Weights of a small GPT-style language model, trained from scratch on English Wikipedia.
Architecture: LayerNorm before each block, biases, tied embeddings.
Training: a variant of SOAP for these matrices, 268M tokens, 4094 steps.
Each number is 128 + 24 x the weight over the matrix's rms, rounded and kept within 0 to 255. Layers, rows and columns count from 0. Numbers have three digits each.

# down: layer 10 MLP down (transposed), 768x192, rms 0.189, rows 520-555, columns 0-191
# up: layer 10 MLP up, 768x192, rms 0.184, rows 521-556, columns 0-191
down520:141126145111128120217107162117091177150159120137125165124121145145116079139134104138109141139134143105103136109152085165127122134120077147188108116133154154125108092143114093143151110139125133125111134156126139162151102131148155117094145134110103123110081136153110152136128146114107115135111137121119072107144123128135142123173116157138080135114107152096133143145159121083088196151104153098145140122075087135115102109128136118134141123173104144130118147140113118108130116169150162073152150077118147114142160125158178124155109115160148115146113138096108142130145125128106109189
up521:104143134150074159100105073155119130162094144125102126106113173098140095149122123153117125121092172150144192098149099133148118139146122124146147144133177164103143130128102102160092102165107146096139119098107119114167121094108108118111129125111123111148147123140136131142144119138151085098132167146108132147149120119142080087084135123122114124136137121168123121163171146117109132096136139083156130132145129108103159080131155156113143138095154135150115136180126162137111115078132096161107130098129119164122110098143146107116141156105143141162100147161118107104121150170065139139
down521:093111094130136124100143143132198129134183138131214186158104127154135116158133112094107122130100103142116152101159147139110122134088130123107135145125096095113146091093144155158112138094131129123127106121127065126112142126087145128114118117117176124119169137094132118132115148176116102148167111146159110102153167123193123167123112139104119138081103136129111101165119082096138157145126126141117132125107135083165136102114161123104147145139080140149114139168125113116171169142125140142149106100095138155119071146146172148102159178128088148127131112087127159095172113152181129129
up522:111110138143105118103104129118145152155109080139171116147178097135105124118096086087126094139127119121143162104173150097097135160160127167131145132157133055084115131097067122155163165123110098140134132164156112115155142133136122144119106182133118127094133105142125168126160130133125095103119136132112135156135146134142103129109134087144138090144189094152131153088132164114120134138114133137088113136108112151119124077174095140121105086093143174104129141132128114177131090112126117147140165105113108091084118142123164124118102183132095138135146143129095154132138167139111185123
down522:125133108104119100151106123106156122078105140151098093131129098139146114183142159159095149107079163132142133154125107159134135115167140109100138098117079150188116092142084109099110131107175163152130109142130131139158116154121126152128142160136154101135122151128105095129139168119182166130106134140116094134178133158073094133078106130090156124116159148141126110107169139145112099162156134121133154114130157126115133109143146110126101158134146137086151142127114127119119163135089133137146120158102102109102138120143094083126142071142142136130120110113120183130149120140122153157
up523:158148114120144117135110163129121107137138123080126091158137104152117105128199095117149117155116113127138144104149132143140135146120149148158123112137125100165111117115137143093154116111136099142110148128116147125153126104189132141166139122116129115155120134135151128100140113168104178118150137124096116101113117104137116149166165126097129158149150145131122091131145121099143110117104153138097145139138124140111188138124151127140117132121117159100120152115118116130155178125071098147157131102105135135119140128146152120087108164133126148077145086152171074077149151110158119142
down523:159144159087160125108128080132160155111081099120140112128099139128127128149107136138138149131116096130138123114113095129179127111136093148103124139137116131112152154138119141111145083175099130132161141137122158095114102172123155116112125101148098114080111132096138125159137128127129148133084100130136134152103136119120153141081116173099102112148117132112115101162134151169144110113113114107122128137134153150104152149170133138112149126085141145102113115138150150141087122181119139153134117136112136133107136144113106108134140129118097146124096146165114093138105129131164121132
up524:098137070123148128124103147163125113125117093113143148159142123136098128144186097167121156122153106101156136104091132132092107122116113061127165162111108153127105139176137118138145099126194107115131146151136191165103119113144113162112123142108163125142168111138149125126142141145124101140143177140107118127120118110150095156138102138125121129142156086102125100168138113102097122097109225139116143142130127154135098146082143145095125107108123113161165135144125136183126064067124125137086117127138144112126110129105110120127113158108116140106088123101137100123128130130127115121
down524:140136131134130146145115144105171105091109170113144124024135129116151091111104167160095135117160143124101145102120101111114109147135103121127139129108115101141120133146115079139117123144091163107112101092093144169134122156134147116124119091112164153085120114126169140131108105104088127131084107113130137110141157125082096166116115066158129127132169159125127123161152098105162116091127104126094143180136125116149138103173130158128114169121172172126171073143151113126150139089152165135122143072151127162142127113147102162119105069144144155147122141150121110160149134110105163144
up525:084124177126164175117097098122093156153133116149142137094101124143101127135141106146132133167159100138160114115127107130133147165098161150155135128143162126140166143145129121176153144140198130119152189107082096149125150115115166118151153098126134109134169098128112122106109114119135130112116146115119157165092122133162139141164127160131118100121116106107114123096106133110101077133141127151119125154149148154131121129160103122165089157132121141096167119139096113143145123123163113154127096166158087106125118153154104129141144144115148096096127139133160106172134154079150110136
down525:137081125117139118112182094118172145129107081114150160133123140124154122101127127128094146085090133144118166103138142137133128123094125127161118103119102165137160099094108100112134109124133134108123082108146182103139118116105123137132166120121126095133109166109116172128147116160128129128165143114130092085156127140122126127123098126101128160162168093160134095130130137145157119095145117087126113150097107108186143146130161137159144132107135128121162130132112159095125123135156122122130113140105136130115158118148116132155098136141134140143119125098140095154108112118103159129
up526:124128128136106108122123119128133139142185123110081162146120126110153108091139098166105152144129126112118155170116115128112099109114104135114139146132118084192119155115126107133121122105118119148138109139060115120156128114095132101105120122146116151149138137112132135121160135149131152129105164116113160089154132130097117133142141102122136176124146101150128133083112131146126088143147105115169104141117171105170137099101134119129134157086103142181138145125124108175096127112129120107123084104119076141118134120158153161124142127131116137158137124124161164121104120094095135126
down526:128131125177157126113139138135111094130168111127142136146120119128109105091176086157117123147141112141117130118171104143117123125115140121122117140150138110098131136118142132142141111130165102158125118136117119117156134129123112118149103134125133103145115175102098107128151153122106141141179115117076123137193122164109123111113152081131108112105107139094090171123123145120141109137110125132162108114118147154094117146094130117152164141143125144156117131147141149144122119110102158132087133107141091139109156074143156107105065118129117134125120151141145094157118077129138147166
up527:167103096123150154093091100111127124129111155147108107161121121119119114109113145100153141118122118139131142147112137168140084180097126101161167154139104169092118110141126164159140118106087098116104151100153159163104140122111124119123111144139148095132180136114120129106166156112128157091121120118148100111134102154096144116118098097136144094135131141129133118143132129152129162120155074101134126114117197154111117160119111166117076131088119140157165100120111130099080137134124187086153119113121118156119096138104129080119148125099125158129117125152117115115114123157121108172
down527:118165082141114177113183147133130152119091115071100117101166164121090125125119139130107137115160072086138135134130116140124132128067152144142119117127096073126098111110127122162127141153160154144124150158159096190148104127117116144158167161154111102114106107121148166094104137144068128115108138144128124147100163099139120159128124101115137134133146153127139147121104153165172121101139126146110110141127139136089150136126111104138098126153131138116127108128140137138095142154137108146102124158115148131127146100087103138125127129123138091129144124106092109113190138124156130192
up528:133154067118133088134137092120107110184117120115171204134094138145133140125113118082124130118149098138149097174139107103096079116144112073119158173171141102134122088145112124125143153121124144131153111129124125114128125114101124094167111125146117135139128165125101087132138098147116135113150138144141127147095132103153131134098121143137116111150136119094136095185135128155070114118099156145117116121156133116132147123131099177140062088111111157131087094110121174127123082133133091141145139129121135155124118121126123114104126113151117118142133150112097163110107098102087098171
down528:109117158087145147121144129158111136108133131124120112143087104123076155138151133089112115090109077104146103149084124112169116150127088151111165123134141165116159075143133081161131151174106126182103168163096117119129074144133109156141121147126048090140139129109132160163122105164112100170131127072116138189115101113118152154178153127129148106151123153132127144090119103132145138131158102159118128124143109081112127121110132129100125143159141160131126128123080129158139100143114120089162135139119124191115150110103121157127127127155137124124159109111123114098134091139149148066
up529:095122110113115108141098102107110141147083101176149166144141167136168084115116065149107166128131108092136091083126163151141151124130134139126124127198116110111107083155123104171100124117173136142134127133126133102104097153149096132114157106108126124165175110089122149152114137112113144141168124155104162136098091119139123113106136127128126155172126130174103150151156127098163128111136162114133115132120134150141130120149128136117145119120100122131134162146126160162182099110132097164159169107115125146129138104142106100094147129118112150125131159116127081097178080130078140163
down529:109120140105185137168083109115148125108156108138151102111143129102144137136142091050080113112124108139140130115111130083144132135093148125090151136130127125122075143127138089170098139122118166151121132160134105153064122128095124111156158140143131118118136107149146133142153141126112119113137093148120103158093128109117103156076131129117159169125133061139148124159152161148125141069152100129150115178122153170146134058108099136099141111152141141109150129090155121167133097125143144122158102079158128199117118147124120130127175149141143081154140130083125134138125130083118163131
up530:121138138131118142113099149129168131140115104172084137102163136154169136125115117113116133122167125142129153102133129127137108149122145103121122097126141135142144125096095144170110107136126127115127112148135134113135124155127159129127137100125095124154143137148123138109136109137135183111144155136102090134114108128128122122147123127098130177149144121160119139151146117123115136106162132109137120132127094125127125110113105122147098081144169117152132142150107123082128103080133180157107112136123125140084109073137161130129141158087089119078155106099132044155109135114138117104
down530:111123133138180140140126136138137125114148130091144148153157130149118187152115162176154198126086118125123158097118109102118119114116163125101137134095118115149138124150102120149076088183129107112122117153126135094125119127116106171148130116170140135122141127122163114158153111128143102146103095130166135110179143159148121154119090104141145095150099133137131141160151161153133121099130111120119137171127138147144150149115104121116096147133169141133158127132106143116115142114128103114128150122175128123138142117151092107147144166116141139179123121133128105177129087125120144123
up531:091118130145105106148076078105130141132127151110110132129123084134125125063095116148172115136149120113110147114138086163147118155120113106114145138156160121091123122101100146095097144163115134096113140126120158170103134090123128156152105138136156091105164163134129098108165122130118096147130145174132155064113161123131159139152150117133133111119130099129143170146131132097070151146105135128139124111145140146106165134139145124145126138136150125123112115104137131063162159155172108115095132107161124109113162068159124118161129110132160126168116106144075128142103119096128153116
down531:105118120148129104106150149130139157148092133093120154120100120134135150075120104148153149112090122155127119126106130102127127153120069121117157130100191129168125117168092146151122137153121148140135103120165156123084107095136140136132160106121142064135158167123098135103177143127123163081126144086121152160069090134104154121115090103126152145111118138152086091064129125101116126138112134160135102120135141101124095128089143137096066113121140092140100113134130145141147097130099140154161123096103136048155123127192128132183136166148121133165140090172126141119143124108122143097
up532:151123129137152111170113116182084129091123147122148110082120144123179172147072150113155122130137168138162128147112114163115107151119097082110149104150123145092159095131103152162121096090159123134124153098129143159136131144133137126142113109114160146166145118157139111151138109144117161142140115152151157151083129128175111160146079138102139149135133106158112145143152104145111072128128126124077121152157134126104131088119111128138134084139112145106124092119104154115155097150149136116115162146133106110092142092129079118156126138149111159116137156143120141192151134151149156098
down532:097171116113103153113136121150137148155132135155115122114133160134127186154126117149101126135118123151107117134163127117157133115164097135166117131121162113107156101130149129139144141115159068138109129151160127165111132133167131095186157112167078077107111137137099124106075085090154155118102125096130117098161127133126151160107144085138125115125084119070156106119136157106113171145172127126119150123167154126138122191159136127165143057135144158162159125151145085123139093163123162109151133162109138112196118120117139145099109092135142144121108106138096132103119129092090134135
up533:129063164155123152103110093140100145128117127126114120122120151126138075130097121099107172134157111115146143095130127113170148127130135145125119120100097103067175112173120102149099113119133114167120152151132085141139168132126093157138139119147109104136125127109122155167132076128120123125138146134094112068160127117140121114099138126126136129133131121105140173117132128161147109160129147134140127166169167127164123123111167119103154107094112171078133176116115110157125137098135122131135165151098138162093083141087159131154125135053142134137117113156107128139120104177098117096
down533:133109108120106125107136163131146102118146123150097121112092129112142146140147106132132121171153170164134128113160162110106104071145118120116148109148149138132082135099145160106168149120103138111142112128147149073131102140143102099122153130118133122135142084134118126117102158165134141121128133158102150153157143116155099110188099114143162133129162150119083098102083132129123133093146169103123091148109079143085104135142091146162107123130129091122120092170136091096111148129077110106130177108126125116116136099111109121129155131157117149111117114099119091113148120157130130118
up534:167094126111113141174092144143124147107139138162145147135135091153141150107157161173109121170160136087138130122095119129173112175178187113126117169059134152128134153117106160139139098094148116128126151074153128137130117096136118130121144160065085135137165150119129136147122134172136140136141176146125142132155131120156142137091137136078150133143136109144181155174108109130148168124132103114151109082120192139151130109096153164125085101150119100139142091124124167108151163124189118160098138095127106168107146114138142065105111146112109127126083085146161140115150126133156129132
down534:104118151190112117104154130076132108146109123160096100099102112152170198125143152148100143165136178110125171145127140115187129166171156169133154174104114162109097161127169152134139144123170119101133131106163121140151154100108122135117113120121108121108146112140166155124177095171080101134206117154101136178141120138127116095131119138142154111124142150156117099097076164136142111145140122135154144147125144133100105117123123142112075110164140122143147139122121150128113172181130088145086158119111137127159130138115117162133082130125117160104120165094153167132137118130148128143
up535:143169114134138180072122124082111149118095101121131120133128169147097108157165140132116135158139142132144105150176137108152109089139112150070109121139108167129086129158133131150177123174092136136149147145131129158103125126117117142130101090129141127100164121110138149143142148113123181118157174115107140141131115055145145125070101147135121144110130142121135148169129128107153142158135153127116156120149139142166103163127153110147130104144119112137164152158082156132127128122130080129107155135133136130123145123127121122097093102149106121122079101092097090088108150105138120098
down535:103128157145119111120140175118105112150084134154161142154145119119137108095100116124120138161143145158118142088115146144125135128173111118086163161141144166089093124152090172096124119103100123146119130111095128098141176129123191093119127136086113109096115113122120148109112131134094143154168132138133137088104129156137144150132140107150108162154132119084094086177097107107136152135130140170146120136109130149123079151148086127087139157113124144121102124172111096131099122152131138135137138094139178164167145118146143137124109120166176092083095119078131129102088123102081122157
up536:122152111113148129117119138138083149106118090136117105105113096125113157157138175143133128154095133162124135125145145117119098128129138115137101139122125135129132117134177069187175093107142094108096114132118120154133100101101135144171092146142103149142100121168132101168109146143095152107132099160137104166105124134131112108119125138089146155106144115143154128141152094119152094146122122153111131115156101116095156111132171150131132187112105140127128126133157130163131128134121100185127124120138087122148113181141127139109089124129168166101152101135135136090143076149101120149
down536:129130168178143139160116152099122137114133117150115137113145132172106112115130108167128155169089105150152152110106141029137111128130140088116123145139152082127107136090130090120119108123140150107118123123127121128113137126111130153193144145117138075115082149113154134167081123168099140112186131104135166151148138150152121169113114153137124131115114114164146109147130096114158147121124177137116146122137184126129137120145113100125157102124122086144109117123094112099123146148149113144104131108129146096142167141101116145125100123108113092120139085125143121106146132104118144146
up537:139093161099148145146087125129145150160118111119137151130148152105124099166122105104116162079119149147149092117120127097107123120099102123091127143088101115124181083140145127169153121125117106125135125121120119120148145136165105108115100150111151109128123154159150110139146107169113142124119190097095148119129160121131087123120142099112094107140142128128128141106098111143137144083104161135122119136106129100132153069114120124089138121085082122116077092153147154150124169148102109117097140111114123133135121164137152138116133119113117127119130098164110119115189138117119161104
down537:140131113113094107115098129130123166082145111134122112149134113114124104126128112150118101148085140087200166127148133123125117133152064130135149130144138081112142131146135124153111137131123123156094128137105149111127168108107140164104147165151123100219102111131141118129118114137158080100160127141125123118100102145084131145142148113126107129118136136139113122110155141114147100156146114139098136122116144135132104166166142151133123108145124088091131086179104099106121113093164129166101115155133118175161157119111110138123128115114120150175126098109153128119100139134180078146
up538:150079129105106118115130105110137104148097184120142123138184082145136146113133145129160130163138151103153120160144130153107119106138104122087138111147147111144119156149097120131138107126082137104148134077138136112098150093161125110127123099158114140128142141134119109100100124117103116140140133119104105134096082124183119157137125159119133085105139139116122110123105110118131158129167164133092148119123107150146096129103126120162130136089118121148139097109161152128133100122162134132150078123141125106151147149120115136122117101106166122150146114135119161092159090120124105129
down538:159145196094103138152122133115130134130122103129100115166086116141133150143159157156113140120125124110131171125103124116113154096136148130118128120132123156144137137131172123131165144116141088138154107154132132119118117137114106124134142147137118123146111135122117132143115113162119139133129139154127113139107153105122115097110114093109158117139077125114146115084130111134084087117118135095153111147096113143083131178117149133085107150174115181095133146114111126152132085128134148129127117170142161116134131106138111129134114099141142147105152163104145149158125136136145128127
up539:141104132109134158126123106115126170135103117135156153111140104170142106093176087077144069160142120146095149128112094151097105119131155162124104114145138136143148131104104101156122127154071145156113169109116128103141129123084103109142126158139116138106148172157117109139151136118148129134137148144122145153125110136160134124083149127090135154133133096118146069133149151132112134117124146140104131142134111150137116125122082097128139098099101114117112136159163128110150161094150083135130106117117144152113153120109100122153141122109078142140127133123101137099159162119097137135
down539:109118121127144154079125144121113104114133134113144150135097095111137133169185143161124115118129152157114120125138127116156121168108119123151118160094079134132105105194150167110099159146171124128113138131148112148117135118136160113169191122160140149137147096115129154092139161141140151153109108134103116089105120113096130125133110140124158125132128153104169103154163128137155166141077114156131121080114155108138088121099114180113148124138126142140109141098124069166121108137130140140110108095094100107113127108158119130134160130126132154128146140151141122109141105109130098124
up540:101166153127150150132128107134117150132109190097160093129105152156126112126135082124144114123128131158160112148082123147098135140134123162107112105100113146131113170155153140104147124134140116189107155105093110157113127087112150131133143159120156122083150148104102103129150146112151121105147101185117127120108131157119152110131141129112102164156171117121127149130126121168092144162147081092118119162130148119115204135176133121164109122162110120131145142150177101167116104097152084119130108093123163150122168142163161085164059132133170156133149089167135114125110124121135133103
down540:105153107184122164104145118121161125180122098113120150132150143121149107134122111164107139075108109148127110086169142107136134147151148141134122148078134087088119104094134132137087108098124160113108125116141102177129150127092161159120106101150136090093119168105103144145155090117115166144109130080136172103154094109176145079141140186125162161097151149150145118182121119142152115118134145105153088110108144155134114139133126150110160082165081138171110152119152156129150145131124152110131152137088117100065125102114143126113124120146122121145073144134108111147172138131078154169
up541:118113114112168128118105101119119097130086159110106134152083090146128159126095143091134125149102083176118113102168146084140152132116128178128110104108144102122128136103123110086112087097165127125128118128136150119118105125123132135125168116124141098125113142189118111156110173129122139126185176161167129148124088158158164104113130150119111141143148109130158145108154115126119113150141118142123144129117125130145082158152148135138124103152154103144120120049128155141096086138095147132127100123132123097136127110139138114119147160052137083125115136139083129104175090109141120189
down541:115143120117108127119124140151084127143147072114140158131082163113116126113099141101100142092158110138171166155152141107146129157096143123133140087117143126163110126142114135132098139141088130142092160118094140139104122106107148150124147128110192109145146124156171163127120142118174135132106082089141136169114126116121120114137124095128129114180126134116135149154117101101153133139113077117161163136135110131140112102117138143098163115145095081160136084104170105155140137139131121105116115155080113130126059109110111130157130090143111141126108138142085146154126064103083090146
up542:103114135131123149158123134130125135184117105110140110142145134141113109155127139138122126138109192135139161105114117131140131124132142083104105124136163123147140176122196114111164118108150125138104122126103129092170104101098103127116084138173140142129116120105163125120125097156150133138134104111072111136138101116113130090143115156119115151116083135116155108116106102130161145157132187093098132185137150148156165133112106088115151119104080201160123100109120162136090150078126152126136146175088127138120125120104132110134102129108110165152093135131135104128097138112124142121
down542:170152165130109157154103127084192124151151142108134117137117142171150149109153115159134184138135130135134121120140146111122140124107137088069130108139089146097122107160097116114107152117132140121133146121129133127139151134093159114140169092140136097131134137135094117120098125126149107134127091135125092130123093105088125114136117113144116139152159138157127082103135100109116100134104104128157135127091107131130127174132123154108128138131132084148117122154103126117133140128090147130130141126126106115102142096147110120152139105121151098165150153084123138122117068112181129158
up543:147084143145126152102129125130125101128143161144119117100108143084136129169134097112140127159121158179068131113096120140134122088128138101075080142152160074145192144169155143121140133118090120160141162136125112137134123130101150126144201097148057154118115103103128115122148183130142188088130143141126164104150127137136127144139104156146159173107135141136164150140135122118145111145135132158081129140126108173141143139159139144113128125113068106120165112154097142104172106128098139146130091127133121117101110090164110137141108080128147128145128115129145101125070124110079151124
down543:124119107113186136130104101127158180127145114164138163105139138118123158150131111106113150164085119077134170130150115148171124120148143128123095148170121114143140156116122120165142152137149181096101127112124111093173075096141149138107185130159122145116102094130150134167144130119131138150136126140123132127118104092128149157138121148104154134134094120140145147103148110133118126134099141130134093139104125092119158166143160113136107126129081104101149145108135162175102163103102102125171120099117083140133165147135152103136145132136098126136186095098150155169219135105079141151
up544:125122156116169156139125135107188146126117113121147139114116159123115143101093151161101059153122129116067099129097170140162142091094081157144149128110139085161132124143138095159131111118091089111143146103118143104088131119149154114140112090155118135117109121102127147147147114096108157151140135159143098092135109159121129119102132107129156176168101100142140158112140118115109130120135138067127131156154086136169121094113119087184161130141147104105132161191133156128132135165122164134130112139092094138122112149120089142108097156161169087112104114157160093123149124103079109080
down544:167135117138111090156133151118098163099153149105105096152191114101155121127109118162149172145123169160056190091124115073119140134088120146175120159131127131160132128139113092138140107148120095147089127141172111132117121128126152119111115092141114105136109142138135120112189114109153124144155106139133095129099128124113130162110119162100102111130153092136100117110155163121130084090105149118116172121126108132157140150136125125134119131147151101149116130158115134096101174101109129138109145168140151138132156156159104142147124116134117081127149125129135119095116146116124115107
up545:177125110110090141173108131151151120151121124168125075149105166100131100092104126146160103158106127115143165138117127106139132119132153128154173159126093113126122123142109141129123124106177130158134085127070181086113154077117147143166161143128102131151151173106136159119126136126126101113137094169104115103096075141110125100136121121078115110140149134104101122113172166136150151128114144106136134096105157082121151099140138112115140148162116134137106152102153107129138124154131134109085119101091114123118094117099127148138154155112127131097091115101124143154123110152127162183
down545:117145138141140143124164143128109130134078116118140134134121122128130137156107141106122134149135106145130170125139138109108141161105124125107112150134158141119133083165145120095079144131079123159137118095123134136127157157197161124106153096121149119126131072098154163147116113091137135115107093123117149126135150143151155164123172106125137105170129141144133120109111133156135117108124123146129103107152123143141120099106120094142116140121110131133121136140148115140163117078128163144159128152164161171142184128148136164101123119159146099147123143132163145087124169149123151102
up546:154164104115139156123087176119151151114134145137128103140160104127110125108119136121078136146165131084174123144136123135139156117119106123101117147139131127071164155115108117148144118120076156171089146182121124116121111154047126124136199113112121142118105094182114127156088089111115114070137128167150116125090149112081104133151159112148092149102154097086105085160136135139109130100149125119131079170122125100130167085150156124158128111149082128141139163089148166150110100111147100124146112120131108146145131136105101099135071143106212109164160125099137145156155116129117111113
down546:085154116169126117156126112145145120141094089131127150113096135123071055128124137076124180097098127108076089104122074140109090121158116105151146165145140065101134106152133125107138127080091112076140162125128094088122130117161145166158153073122114119104126145123126129108122098138198163098098186123096139129115101175154134115104140130127115130117108082110138130108122140151140158134070130112114152099175152137150112136136144097110142123113111144131133097125138129160099123151131148101132118145135126132101095127134141126140095125177135093146139193125137151099117107118152109143
up547:125121118127104172183086110131133158177177130160142121156079119142145117159123113107116119147111128140108135127127152152056157168160122123083116131108121161094145111155136127140118148151128121155134120123120146125154101108145094112127137096092120111091123117102127173118137146106128161137130122176137162118098153147146127164112098099092105125103120141162142114117144141112122142107124176151096119103141143106120186107110157080166118142126124169139124122138118175133156130112170157109128135095155153100162122114145128182105120133115130123130096108134139142109099155138119114152
down547:129146146143104144114147111161164098138137130149142108124121127133120100113128109142117094157130115099101125154128117125112122110162137125150137096129182084152143137171120136108138126123174099131102122126121166120128131157106092119104136114161135125095151154130141169077113128127118119141105138143120089174159112162109114131134104101129116078139152162166121130181121170138118114140093134107196124140112141160090138152137139113115168119102092125111122141080123108115085135132123088108105132093132145130138162149078146152130080118138144114134119131135110160137129141118149164112
up548:132110104158135124110090129141130119123137122118130128153159162120119119108130145085147133116149123122141130126136104149101144134101171193174134110152124140161166171144137187136137137121138152122126149085134121171143134114132145129127151125131133143128114107123112124119128135078083179124122177109144090130120120128145136103111149112112090148093152165107108168111128128112134121125131159173127144092093134084140127157135139142110102050141118163109174108155127143126138119163143139137141117147113127119142107146166115120156098092092090153138130133131125137122153167060113092123
down548:130127140155150109133152153114113155143069129094113128095076095134158119136152167119129121138159162152143148159136129128099144111081120110118169113141133102145144126161120149107129109134138122133119101143133157139141100135132113131144127143166176099133127137106102154146137156163096146083149126112138126100105119148161104112178144182132158144115098081114136155139147135157070113163109115153121136105156147149107135123164164128123120145135144101103130115131129078121120142168141110078160119112153086158099136126157143149103125168092110171082120143123150144133151120102100157140
up549:090134160094100136128074156176156207124064188141162157128103098094129143177086119128161118106158178137117139089090141160170131082166158114116164140156096127118082130128105148135096157118171142122115096139092153111147160155187159126145147108120138130129165130140117146117169152100118107087134171107110138154088103144095153151122094164108105135129119102101160142140153102139143128114121196130149114101115133138162077123127162145122105152101129109154131117087116131153126109147112123123144149141118121123133108114127116092131152125139115131121101183160127148201121156088143119124
down549:085139130116117123115105132120131141159132172147133110138100098131107128071088092171137105138114105133136106123147148138197129101122130118106117128147082125071122081147107162125138161154118091105123102122098132136161141155131107127139130095108153127107148139092059130129125150173090094116102131125144117164200113109110138132131127103158124109131141101127082105145120116151197120140158114143094099107124129133114113120105110145088098147120075089123111167137125107121107082121139132091137110127124111086167128146113119094107129129127134121118108160170157141145110156122164114108
up550:163127168093139155156144138124140118147120161120121113122110149135168131150136129081107109133130159089142119057158151080152158130141105103175109156142099118171148099146104130132093091120113075105125148111127098129146163143125156137171128135137155126123153112159096156119122183113132141137147095150102089139133142097120134125132123122104142130124134131112124146118145105089113135100153165117113143081112120124141165123127152153089121130128145156136076140142124121111142138142099179134133090127149136107097082090134117100120120148099137140078143130141122128147093134130131113117
down550:139161122154138141119131148162161094091089148171118135129131144110088123142183106111138159108143118118159141159125136111121148106121155137135133137172207156170161155112175164160164125132158103124163119148150101121141119120123101121123134074142109162158124152119139144117148119132176107135133147148093158113124118122124128130142127116120139113138107113167132154150102127138158139161105153119121133166084158155093119077165135083122135161141147110138138123121151109126147140138105097168101137157128141104104084145169126098121130096106101129136107182146136083151127165146087161155
up551:122159153091099137149123129145119145119149171168139092168132173112137147112113105099122087132145100113128127119134087102120108128093120120149090098135140164186122158118151155081113110158142124141140132125097133104130092143141138127155122129147121122095175094139161128115131158169148104149113103166098096123100104156156139129088132113091138122164096113136117147109104144143099143179148118100121138170154145145119126146121206128102098137118096111097181150118143158102089157161180098120143087138120097100148094162149117099139094097071117164138109100127150121084112107121121089100
down551:119113124118123108128124099154142123110106176142146130088103105097122124154137139136101146137134130109173144107119148104113107116127144145131146113154094125132099159087146168110065193159110159097123073132119132152127126152125116173107153089122202146116108126092091137161101136102111178120131131084129107146160102114084122095107147103131133122134118122129102105182113115146137138086080128126140159121142154176098111098079088188174139093124143193116116135144135159145092137131107129140133128149088141159136125120129139153130155121115113096146124146083107143130101142111116108082
up552:139123150113122158145138090117122119119094128121172130125145152120156114119144101082159094112120128120116118114124122130151141140152151149097143124140138098120125125134129205106099137117082147102111138107162137132093179149124129177094105148171140121155156144105133096173159098081121101170142164118161122141087088120134182155185117130161165122145138114138139127144106155130112114147178162115115130180162104119134132082137120122186127082121094122148147138140123115141126090143093123141108149172144159130133105156116136165090152177136120157135073139168158122148112108112137138152
down552:162132119175104131107154132156118111121112149147128100175112111127130116137176150141126119164084156134108132151158115152097134180132077160111149167131126133162140155178160107124125120127101117137133126112116119170146143134091129098111160151104158112122096135098104126152112134120114133112146151134132144116113176193162131138125153123060118139112142073140104133146129121150104114098107092148156164136147133117136134119143136118127123130136139134129132132098093130162125113116113123144164157118106148108148120117159142154123160138115144084141139151114152178149122155176141124102
up553:121108177115149169096072134157124102124078133158144148150183123127161110148167171110151104138126098124101123120129143160140179122145130128121180140139180103148118153120104143145126090142136118128167155126124100133115106143194153152081149074130133113150154143117089133159133155134117103116188122119141124114076109113136135148134156174121148120127110159116155128116110081142126115163066157150124128181129161085112149117119144124178154129113118147112170105136119141122132129081110087131134169069134151115116136129114111085142121120127143129071139068125113066112131142139138173151
down553:121159121095098170164098132092090168174107167127058139103143123114051150157113151146142145139158113103127090133149124088115107069093133197159163098083116121126093106143161122152078131141128139154101133186137084110114141131171132141175171124118171143086088137136145105158073113136122164068130127169119165151162092136147172100124185184159142130132126141116150144148134127148168065158092109111148071105122106157136113113083130156139145137125144125124145137147112138174149127114133122118141094105147125078113170099137088166139097145149122180096154107092130146081168118128146160092
up554:096131129106127134143137158143140119136137152135128116170168164130077118132132118111123144110146118130122091160150143093107125187135144092139146158134122152148132149112177171124128085179118123113144144133118132143172143110131094128169095120106143117152141114118154165112138151118134120128139104114088117145119138117118154107120114132106139119118154081122095133131129112142151130157122134106117132111089138094132162111128139119138125130138128096130140109105135141119182117142137169178152128162122139100110118101196101116136135054100109124104142070108127132146116140135137147166
down554:159119102133152159132139114163115101127120146114125153147142134190125167143125148143122102094118147159158118127126163147137125131103116126137159154109110152138163130138132139146094159151131105068124110103114145087143108101120124173130125139114147125123123148114154151114147147132144112165097135130141182137107110156129121159104108126124133118152145147108153123131146138115105144121108147162142119121208162174110095089123074142118108123140140136102144148092091110138161129117101153116122131127136129179094132130084159119098159152147130145154146125112107075152139146100186105155
up555:113042143124118174105134173171106113156110124208149124115164174066091190104146064146107115128171163115129087148171118147116114161153130125124166142132101120145093134097145154127120171170085101126169125133155167113148104093145113103167110109112124081163116131142129168146125132148075124136136114135094129131087152122102153115094104091133141100108144139104126090148129095128158087135165176130108115160084126117154176144106135111149079122150154119105121113110089090140161138166168189132142147114160163080099118085200155175111135112138150114077107136167146118107129172132097153166
down555:147106138102125155113151124163130111160097112125093095152101159099132105148126107131155163082213076134102159133139128147081130148107099168134130177084122144168140125147132163164132127161129113122108148087135116185157111088151163091200126121089132076138164115138155144137106110138111120155133150123131117158112145152075161111122129133148149152137149095139076080117127080149094140146125194116183153075153100140091125141132089097148072103168150143078126102129140149101147180141143137155132114172067171119121141104143125141122137091127130118059154096120149118118121142143088116143
up556:146119148122134123116113121092115182084122124151138131164169180129129120173162103098133103076163140167104128143120118127121120117134122119155107168122135138170150112156174154124118146124097130139115129104133112142106190099126085092125131121186171097164135122165112153148109132166128134139153155152137127144092095100122134163137129119161119128088150149128094127124072123131113135143088133101112114119121114160166119117114144141115116135133134137119077140112114140111119148136145146107170121119195134091116127152147130133140100162134136125097113108138118106166115137141122108111